{
  "num_hidden_layers": 11,
  "hidden_size": 768,
  "num_attention_heads": 12,
  "num_key_value_heads": 3,
  "head_dim": 64,
  "intermediate_size": 1536,
  "vocab_size": 8192,
  "hidden_act": "swiglu",
  "norm": "rmsnorm",
  "norm_place": "mix",
  "norm_eps": 1e-06,
  "positions": "rope",
  "rope_theta": 10000.0,
  "rope_fraction": 1.0,
  "qk_norm": true,
  "attn_scale": 0.223,
  "bias": "none",
  "tie_word_embeddings": false,
  "parallel_block": false,
  "extras": ["some layers without positions", "some layers without attention", "local attention windows", "value embeddings", "a smear gate", "capped logits"],
  "init": "trunc",
  "init_std_qkv": 0.0184,
  "init_std_o": 0.00393,
  "init_std_up": 0.0184,
  "init_std_down": 0.00393,
  "init_out_by_depth": true,
  "optimizer": "adamw",
  "learning_rate": 0.000457,
  "beta1": 0.9,
  "beta2": 0.99,
  "weight_decay": 0.98,
  "lr_head": 0.00361,
  "warmup_steps": 494,
  "schedule": "wsd",
  "decay_fraction": 0.661,
  "decay_shape": "linear",
  "final_lr_fraction": 0.0,
  "batch_tokens": 131072,
  "max_seq_len": 2048,
  "doc_mask": true,
  "train_tokens": 560700000,
  "max_steps": 4278,
  "dataset": "wikipedia_en"
}
Each number is 128 + 32 x the weight over its row's rms, rounded and kept within 0 to 255. Layers, rows and columns count from 0. Numbers have three digits each. The size before them is the row's rms in percent of the matrix's.

# gate: layer 7 MLP gate, 1536x768, rms 0.0222, rows 412-420, columns 256-511
# up: layer 7 MLP up, 1536x768, rms 0.0214, rows 412-419, columns 256-511
# down: layer 7 MLP down (transposed), 1536x768, rms 0.0175, rows 412-419, columns 256-511
gate412 093:122122136104170116103140174081125090131230107141104101132158214110100156109108132107138080076108108137239124172121149120113089133119088118084173115106104103109167140120164120148126170115150108089134113122090093122139084142145123144116119168141163145099136118102067154139180081100128153103180096103145127080070104216126098097094093119101141112180127156067190145045164147169166102087108088086141122119172100078120091143131102090105089083061136132129121110136147144059084114178158140159197128109128078154155162093064117200156111135125110187133147166171103182112175137165098133105161132151129150189139092146117111150154105138111159113082111173152165107086156168157162120140117113148190189107066097142117135091112104159112134147145095134091108107149187125129177090133075105
up412 096:125133161155108096128168136135166149173113176138231136143126125043131152092112129118098131105177083120131174165128065116158063166169031132112103137155176071165135134147147094117192149110108121163083116089153138150177131120180113120133074112114145150128094137098064091077155092132123143141099149147184167147012164128111152100083143151154126102092160118145110191111159092128145093126189134052116133126109086159156061129159149142120151101114142104149101151141164192097119119145142160120111157095115136147115107173158145194172143087121115159190095163151055117077143176119110132147110128136138106152120143086159095135077075099140112184082106110146113111064126128071138108101197133131093122178145079106100119064093095076163152195101061069144055115117153142163127138162115099
down412 096:154158114107130097159137156146097119126131165166139198096079132130166085098112129093091151120133140137103170058136179084181130130150143062125083090193155142119169182100177122135136108168114167141142133104199167108078105101108100163109105132189196127126148157161140082111145139130100105130114089182160134152164115130110131186114077158076099174057141149118118166143169171118134107112128164159145146185085099130115096147202109108095083078092161112140136111158097129135147170088146152108055188145136109159177135054128061080114141153187100176150165191175138138143146125103144056125132128110101090143122094125149139151022095145085128222142119100181139020124163124092121120090163143132156133102128157063160187179103089140147104159126139129124096128176092162090113169159179085
gate413 101:134143130109226123067102140177085089115138113149143119131133095111112180092110069150093144183141140116133160167193133107126186088107106112116123096141097155123067137112142135127139153138148074139119161142087161157142172091114143140194135153101155164147115133109075094171101112069097063125207173117192124116145128092191131115126145119120172180074087120119100130127126123075090083185124113092050152155167131114120142142109112184157173119068128133117137110075150098136177091108114166093140134118091120114151108085166098131109125156081100129116081131191087164098055115144147162187141101119119139105129178108144148171070156114168065141180064094135129092109105122127207131133180074130139100173128124146143107163195165090096078101207141127070123089097121111148144133182170176
up413 095:140128091149139136097106107139158151106146054129168104099120158094143113110103113098127136152133094143139125138160115187142163060131152135154158099099149137183136185112137074159104100083103086148163145164090185117125142091142096131138091124146128146111109114116098164115127146087133104160172145045107128090117131105110173121160169115126117154128118133107129173120115120130101134156124182144101144143140133132146112153120027125123194148118078115094148089100127151104163139110203068136128103110097106114171170110128143138107126129101138183130111061152090119088115129165146134095166122156085093171082126136159167182129100101139102117134104148117132080101157134107183152147144071122166161119182167095094177122158070146092164133171150136116082135167160107131092133155122169
down413 094:127122124127145145134093104107092144190148166127108124174170171144067132160176144153176117161119124113110093131040130054135083134180102149141130144072153119159108118149104119162141089138145129112117039112118108139135137147165150083112129122131136081161188142084104100065134119167104156126122100120068134166101062156091127113120187075113131141166172112175158161126104138163174157102197116158143128086106136135154149146157158092143140135171159153163119114147096059137123154102065111125126136087119143158135102146137067111116129120145161136122138174077110108158083120126077091093115155149182117124194101103071037117144113083112176177191148149176142111164123114113066080038122184144123159121095070105132125072112143098131147169133144170116175150173126167108121146086073106
gate414 094:153120114092096112114141144108171061170110128120133100155158137165135144113131162077182143111096055199165152115148177109136123119104067188125103150065145098148123136155123162131132177138163159074072170209139107190081150082155150106073109096140202095126131169160190098162187151146119164120158191145138094179057090114097165141067120111092147100116125121137153053111199124163094192107115104087108145148154181125123121174082093129117130143190147152151142148092116139132156174138155164130187095154106160055080078135128122128167085117073128179162135146161139073117159121064114171149133108154105106096116155058110122073106145104105168144153131162143126135114087060133134115068126112139063111149139079167107154112093136115158117180099074086151066091182141100077142133121086201
up414 098:115039084173058136162139141050135065125161098140177053103149152110141116106170122117070143199114170170128164111188092181108137102114113102113127145130127150119153163129096147105104091138138151141099112185082140158132112109084156057132128167174182083223179179159087115096134063132117081151136141094141095052174096107166099146132195110114148158131092177144150116191206130105129159178104149048133163066132172147144133167066169126103094134130145143126134148110111145103107149176109148139087119126098118123108133140092118133124116184098111088184097171095151155142126147081109194119080134143145098153067127067165047106113108089153126123160149173071169107101182132147134154171129141124171142150164118165132120119111167152153084131136142122120137156157087104136098109124157150
down414 095:178166127106112108121087135163144137138172097119126125107073105110115083112159178095163146134106106102126165151089099155039137119187133185177109091105159132157096136117157043117128132172161128121122106099092139123132143099139086105158172107102135166163126119100127134173111130139130116086118085120118119153175094105146145152136147098174121119128115135145069122103101173099136107168130129173178080163077123135119071124105117092131127068116117171110172134190140154055191115097089147131101087118081141172152110178175159152098162157059168123095138094182106145122166103115144037113116120153078079111182131134156232098134151110191132112148065139128169111117092115158171102115123123114191124127158129131186123113118102131101140113117160213208126099126192140153134150167138066
gate415 094:151148148120116082142131098099118078158136112174114110182078103133156022119134229129156037100127171049101098200153157080088085162100169074135127090160107134118100184142092117108112094152142111127170127134138106097122063093102102118133125111127093111099165126183112164141117094140165097079134093141142115181138068116100121095119073148132151101122141149072137098143145133080106114087110140171118151097152195155121089152114193139136177154141144176081101147083110102119130154095130138174146118113099159072153082166167139132124141197127155099138143132091092180075106134149147096134123150170114117142135105071126174112129104172157096087103153174048080131105134135168102117101093169070159148103102168175086154094072120141116149173183150131085132148192111202119099170046144197
up415 097:151121182128147068154137081100109112141083184101157144084053131082136123110132115086094131168104142070094115119119097134116123061115141105133093153192147171124123124145110185165150174090080090099158156137138134197174094151142135136142078209113143180083055097116129121086127068218156134054121106132101055106113141134118101215196138153101100175176055107113186173062113186067134164123097128122136136144161174135113107069163133096107128082119116107193142171110138225134102094093121123083092137096117151127123121146125157144101119170164086124137167149140103129146137106146099166149069137087123162123153146136163121161115118143132102127140169143192146121100082095120135174137165132123118135154187162136136081131119122087127124103110135086092114137175136135124137176154122080
down415 099:105139131100161118102156162062109121148164097032122111121128131167128137117111101110146133096089098129128147083097144070127116070101134123143157122166040103123077115153148138104121115145145132182115133120099097119129119098113126128126131124131082077083075093154089109173116177136154158151124202142199121109081161135127085153083093105074148082122165122157144087075133155217153148146091109157101124130133156078128175056102156065116206079142139087062148140161112127138170044145131099097176111144120121154116140143109053142176098115077114141123183090160157124143153125156153183141167160127089129155135165110115162105074113106134077117112140167146171130113199130130132055137131133098134134096139114080127164152072159094137133094149097176124121145128192047147134136084096138
gate416 096:130071170185109142071125122043161147123109139050092111115128106102143136196047112149128191179077143115124106191119203080117122155083100199160130131129135120122074143109197135166101129112186165118104130115135141169148180092058119100153130149126151150132114145139140044164153108161122136112162194168086100122153108150225184152085128113149162071117152156169107142216143154125170103077144120103098129118053088101110147122140168128102077112164126134148140167167046104133098152138150169109112130126102123192091136085199142091151163061153079124115134173083138074112164038154102108107114144156118084138154111143131065096160105189125141144126159096061197149124138111158130142188136137113097101104132155127113153145150061129125099093120052109087161127119099123114132143171145159
up416 098:164127179093154115096133184075137146173158167119160114087122094148093094144156135170120100101095066130139128128145102082169162117063114162142090110127178136063125114125138071151128090135098141106166125139133166121130125168133120102117172149112129090117112143068102128074123142121163132133120095123120124113104152176116107142150142130112125118149131113134159115109119131035102169084141079083189154074103116115140126141145131109157148165136136136161157081108121143140103169134157175171139084165123162107151162139183101085124089144107164117117162155092183161122116119089145126117085136107157085166093144107148232090158099116062204147154114115142147167149175064120094118089111101129136102121184110156140145114141128155118122100078131193106185109124092104136107060092077080
down416 097:125130141128149140137134139079152082136111141109125123114164073152098180129139151135134101124167187148150168161153116153093081106107098146091131157107140177109100117189079130096168121122102068091127120169125123149095111177160146130097190116128110132122156120121099104169042174169103153151073163057089156154156144129173084171081101187128122137044110084106122084133091180122118097141113122166166131083163078110044126110107090123133115129120130103136135114145107161150130194161145147169113135118139159113149129105078109153093128139099166110121096117153141124157079119126131063112092137183114151124121151106094093144090071067112086109066142177147110065134108099157077091171138183087087089129084151093147112121133143176135154123131139159164123122171125193128111117096154171
gate417 095:153176161114156187118183088099075075107166126129144138088126134124109124099074184157142127185137110161159107141136111112200061125133142189128177118101147151164188164110146105174104115135138129138129104109055083144133166138122130132148138118108146113113108054156165127121130149125144098123169172088137131114072118135145098129150113130119228184126104144138169148142169160118159205127136181165157142142186158151152147123166172094125106112119107126142165160123173100121129088174099126178159145118135121129159164161117145152160163181158165167119124140139104138110099094127121121164175157132143140145118097112143154148085142107049147136104095186111183195119082102120123133147124141073118145038079169115133153209200132128108066122101126150210162126168118103123169116123127140
up417 095:103137168172060156138155138111099096121083182113130079143166117141112094030141134118163139083123131218139081190093132173122113118091141116129085156139087135134104107111127061160112093125166188167129157127159102109139096132161143159137169127147107060131162239160202074094162137136173122119094087101159098139130157139069114150152123110106100098097123162145135141120156089114092129128059175129122141105132119146147107142165095167123132146092144202141158162145190054119120171151162127129131065171149162131205058176140130177117099140163165105108197151070148102047099107144100173094164069130139109186094082098178140102132142150154126169072115121139117072179113066124144183102167077072121170184155099100118084155115113076173160136111156138114179134143193134077142124143080151
down417 098:123134084140088094096120129078171143086139108113115136085104132118141177139118117076102114076133108145134111152103150136112136151140086145129069160147144046103171042147119123140139102114086089161082134121113126086159098150132166117152122140140099145170146177096097121053085167110129144076058107138073089180127170146121156097171069126097106150142142124103107116149097159129115087153123112142137168089102176099103202101099167113112148066123120155155134112114150112104102132125149137098175151045154164137074130161206158149174157160115126148146131085128168168132113160180131121143067122131095106137147101137132133059159108130083086105105164084163123139133141170179115160119092132169151143159143146179146132094117147115126115129120177158131117153126105137087123161090124094
gate418 096:115119125116129133112142162178136097063121131126084115096107211114112106152120112104171130134078117108132167119175119109126131149101143101150116069135118168093101167067141146116134121116099138170161142211157148115152163077140087187089140075143139132138100088103125104115157130066149129043045105116139126141074164117097117120085188129100124091117130089176102113105103128069055119122145179134115132121149148156074104164160103175143095096095083104166115142179094147063148110152110127085151165119067151070105124161179105078145096073139145105107074187150118136132108156116088147123122085150126179162132191180096151087081140101109144102122125121141153077148104126139168026107140112094080144115142130146124125033173065058153148170127054131154139152132033127133123106132147144
up418 097:123153123133150170151141083121080116194148160138181175145162144168125164156137154136144056129111207086161133129162117154103131133108130052079129129151153167117113078178054139138158147171127167111103163072084119080081194153107115113095117121148092140148157197176153114143151120169139160125091063107146088133150147143125168089104142133123144090120161171105164129149132145144122111148161193138116090126166136140106138180058104081117100155133131157129122125162196121080123104169137108145082169088137157132187080106119166120048081129160153176188117149140140145088161134146120077148080160173131131084142143102147144113148158086142144100098122136081126107107104131160199182082143137159141098108112122127139130112134181177135093163137136081166145103092097178107141145156131193
down418 098:134097082135152143148132150084092109162092088061181193154114132097175104083175056139132149119158125068111143095102086157138097137119111130144080132131053064080123107167144143147114108088133146133104108118131115160086123129110117217148119124105080153194112132103115180095139128179091162130155117108074118164091134122155163122080163110114129156151172080145077159170150138128159133128090118145127079081165079134169161060135160102133152108135207114066102121104149128123108106127106115126125159156114120113176143129109126072118131142160144145149117160081159178139174123165179076169093172136129104172064042119171123146180138077086110180153147089198184118180172103132077137077114138168146131158199175113096111100114169180114134175123194120087096170126145092169104111144148103
gate419 104:135158114115105105123127139095117129160127083150113148129083088120069150145111076090141155126143184120150128129100172129168081110123070127141095144140173118160064170127117108149087146097157196138181139117124167167148121070069070110126124089097135116103153137102122180109102098157080157124120091081121110177096074115184158099155140142146201079108090152159068062124204058150130123160134122095122089158137165056087155097144141178129165126118123196149150091078126153117116104144120127112139153141131205112147091096093102159112108076109123152115110163125160148113102155147157114125132117103170090158200143120135172066140130117080128152196054105122178074151124095133202104150106138107135168173149101130091127145153176102166144110091118093108160101150113149118137139126076158
up419 104:131150151121135195189137145129171084196170127191097157087146125181097135110162084068090157078155150116080093053150085128117113143115114118144124127094115141121094118163126120100112171106062121106180106117078147146161073142091152186133131137116101096130114128114073144205122077055115134099092132118124107114127133104108128107114136134057109171155134089180141121134123145118140160089164129128146162110147116116159123095069136180096079071105123120140142128167137106126125110116121155126142107133076085077094060138083175073092130165173115134142133142158158125135098178164168150116194168160088121116136148104152094150105103133133165087072159134144139088139146106077131160171160139197129132159096161125170113095096100127204113119117132106170133162098140158103142193132132136
down419 103:094143120123141155124178134124164131130043100066114157118099107075090126129056075115149172154192126151129104154096121145170179185122140147127198120140162143139159151161094135109167090119176113132081135090127182114134135198138156118183181149113167094105128137138144110129119129126122128123132129065154133180147091142120200146169156107089102145230160109152148127096154161135133142109061135151131113156154137099145167110102096140164124154087180137167107157134079116119113114153185120106112126138092131099126121122152099117062184135132163125102124141183071065167124081181155175216119148135144128104232121142120074146144072117099120125159069103209164196131108143122071145108073106108157182099137182117130176151139086091155127107135085165153138133183186091080155107175093093
gate420 098:126114142095100115123100176033151136139119204128156065140137085138158156113113174126137159136089131116087142161084147132128102087163089163127162116137127138182193092158146178105091156160135138095141135047087147165113129137161126105184123107105126141109090170090072097169069162105135120138102068129150077114133075165136159147103075111143173099142094114138176120150155163103128117124083181196123164137120166132126052098149140153082115135125093122160133178113087131118146176077139138106187103182138175152147110103171126134071051177106072091078136148130150128144126113131156115074179063133125060102122157129137167093069118093130142119128183178130159101161123133129097141122068091123180108113127128147163160058140136085113118146120091134136074119151124159102083156144101110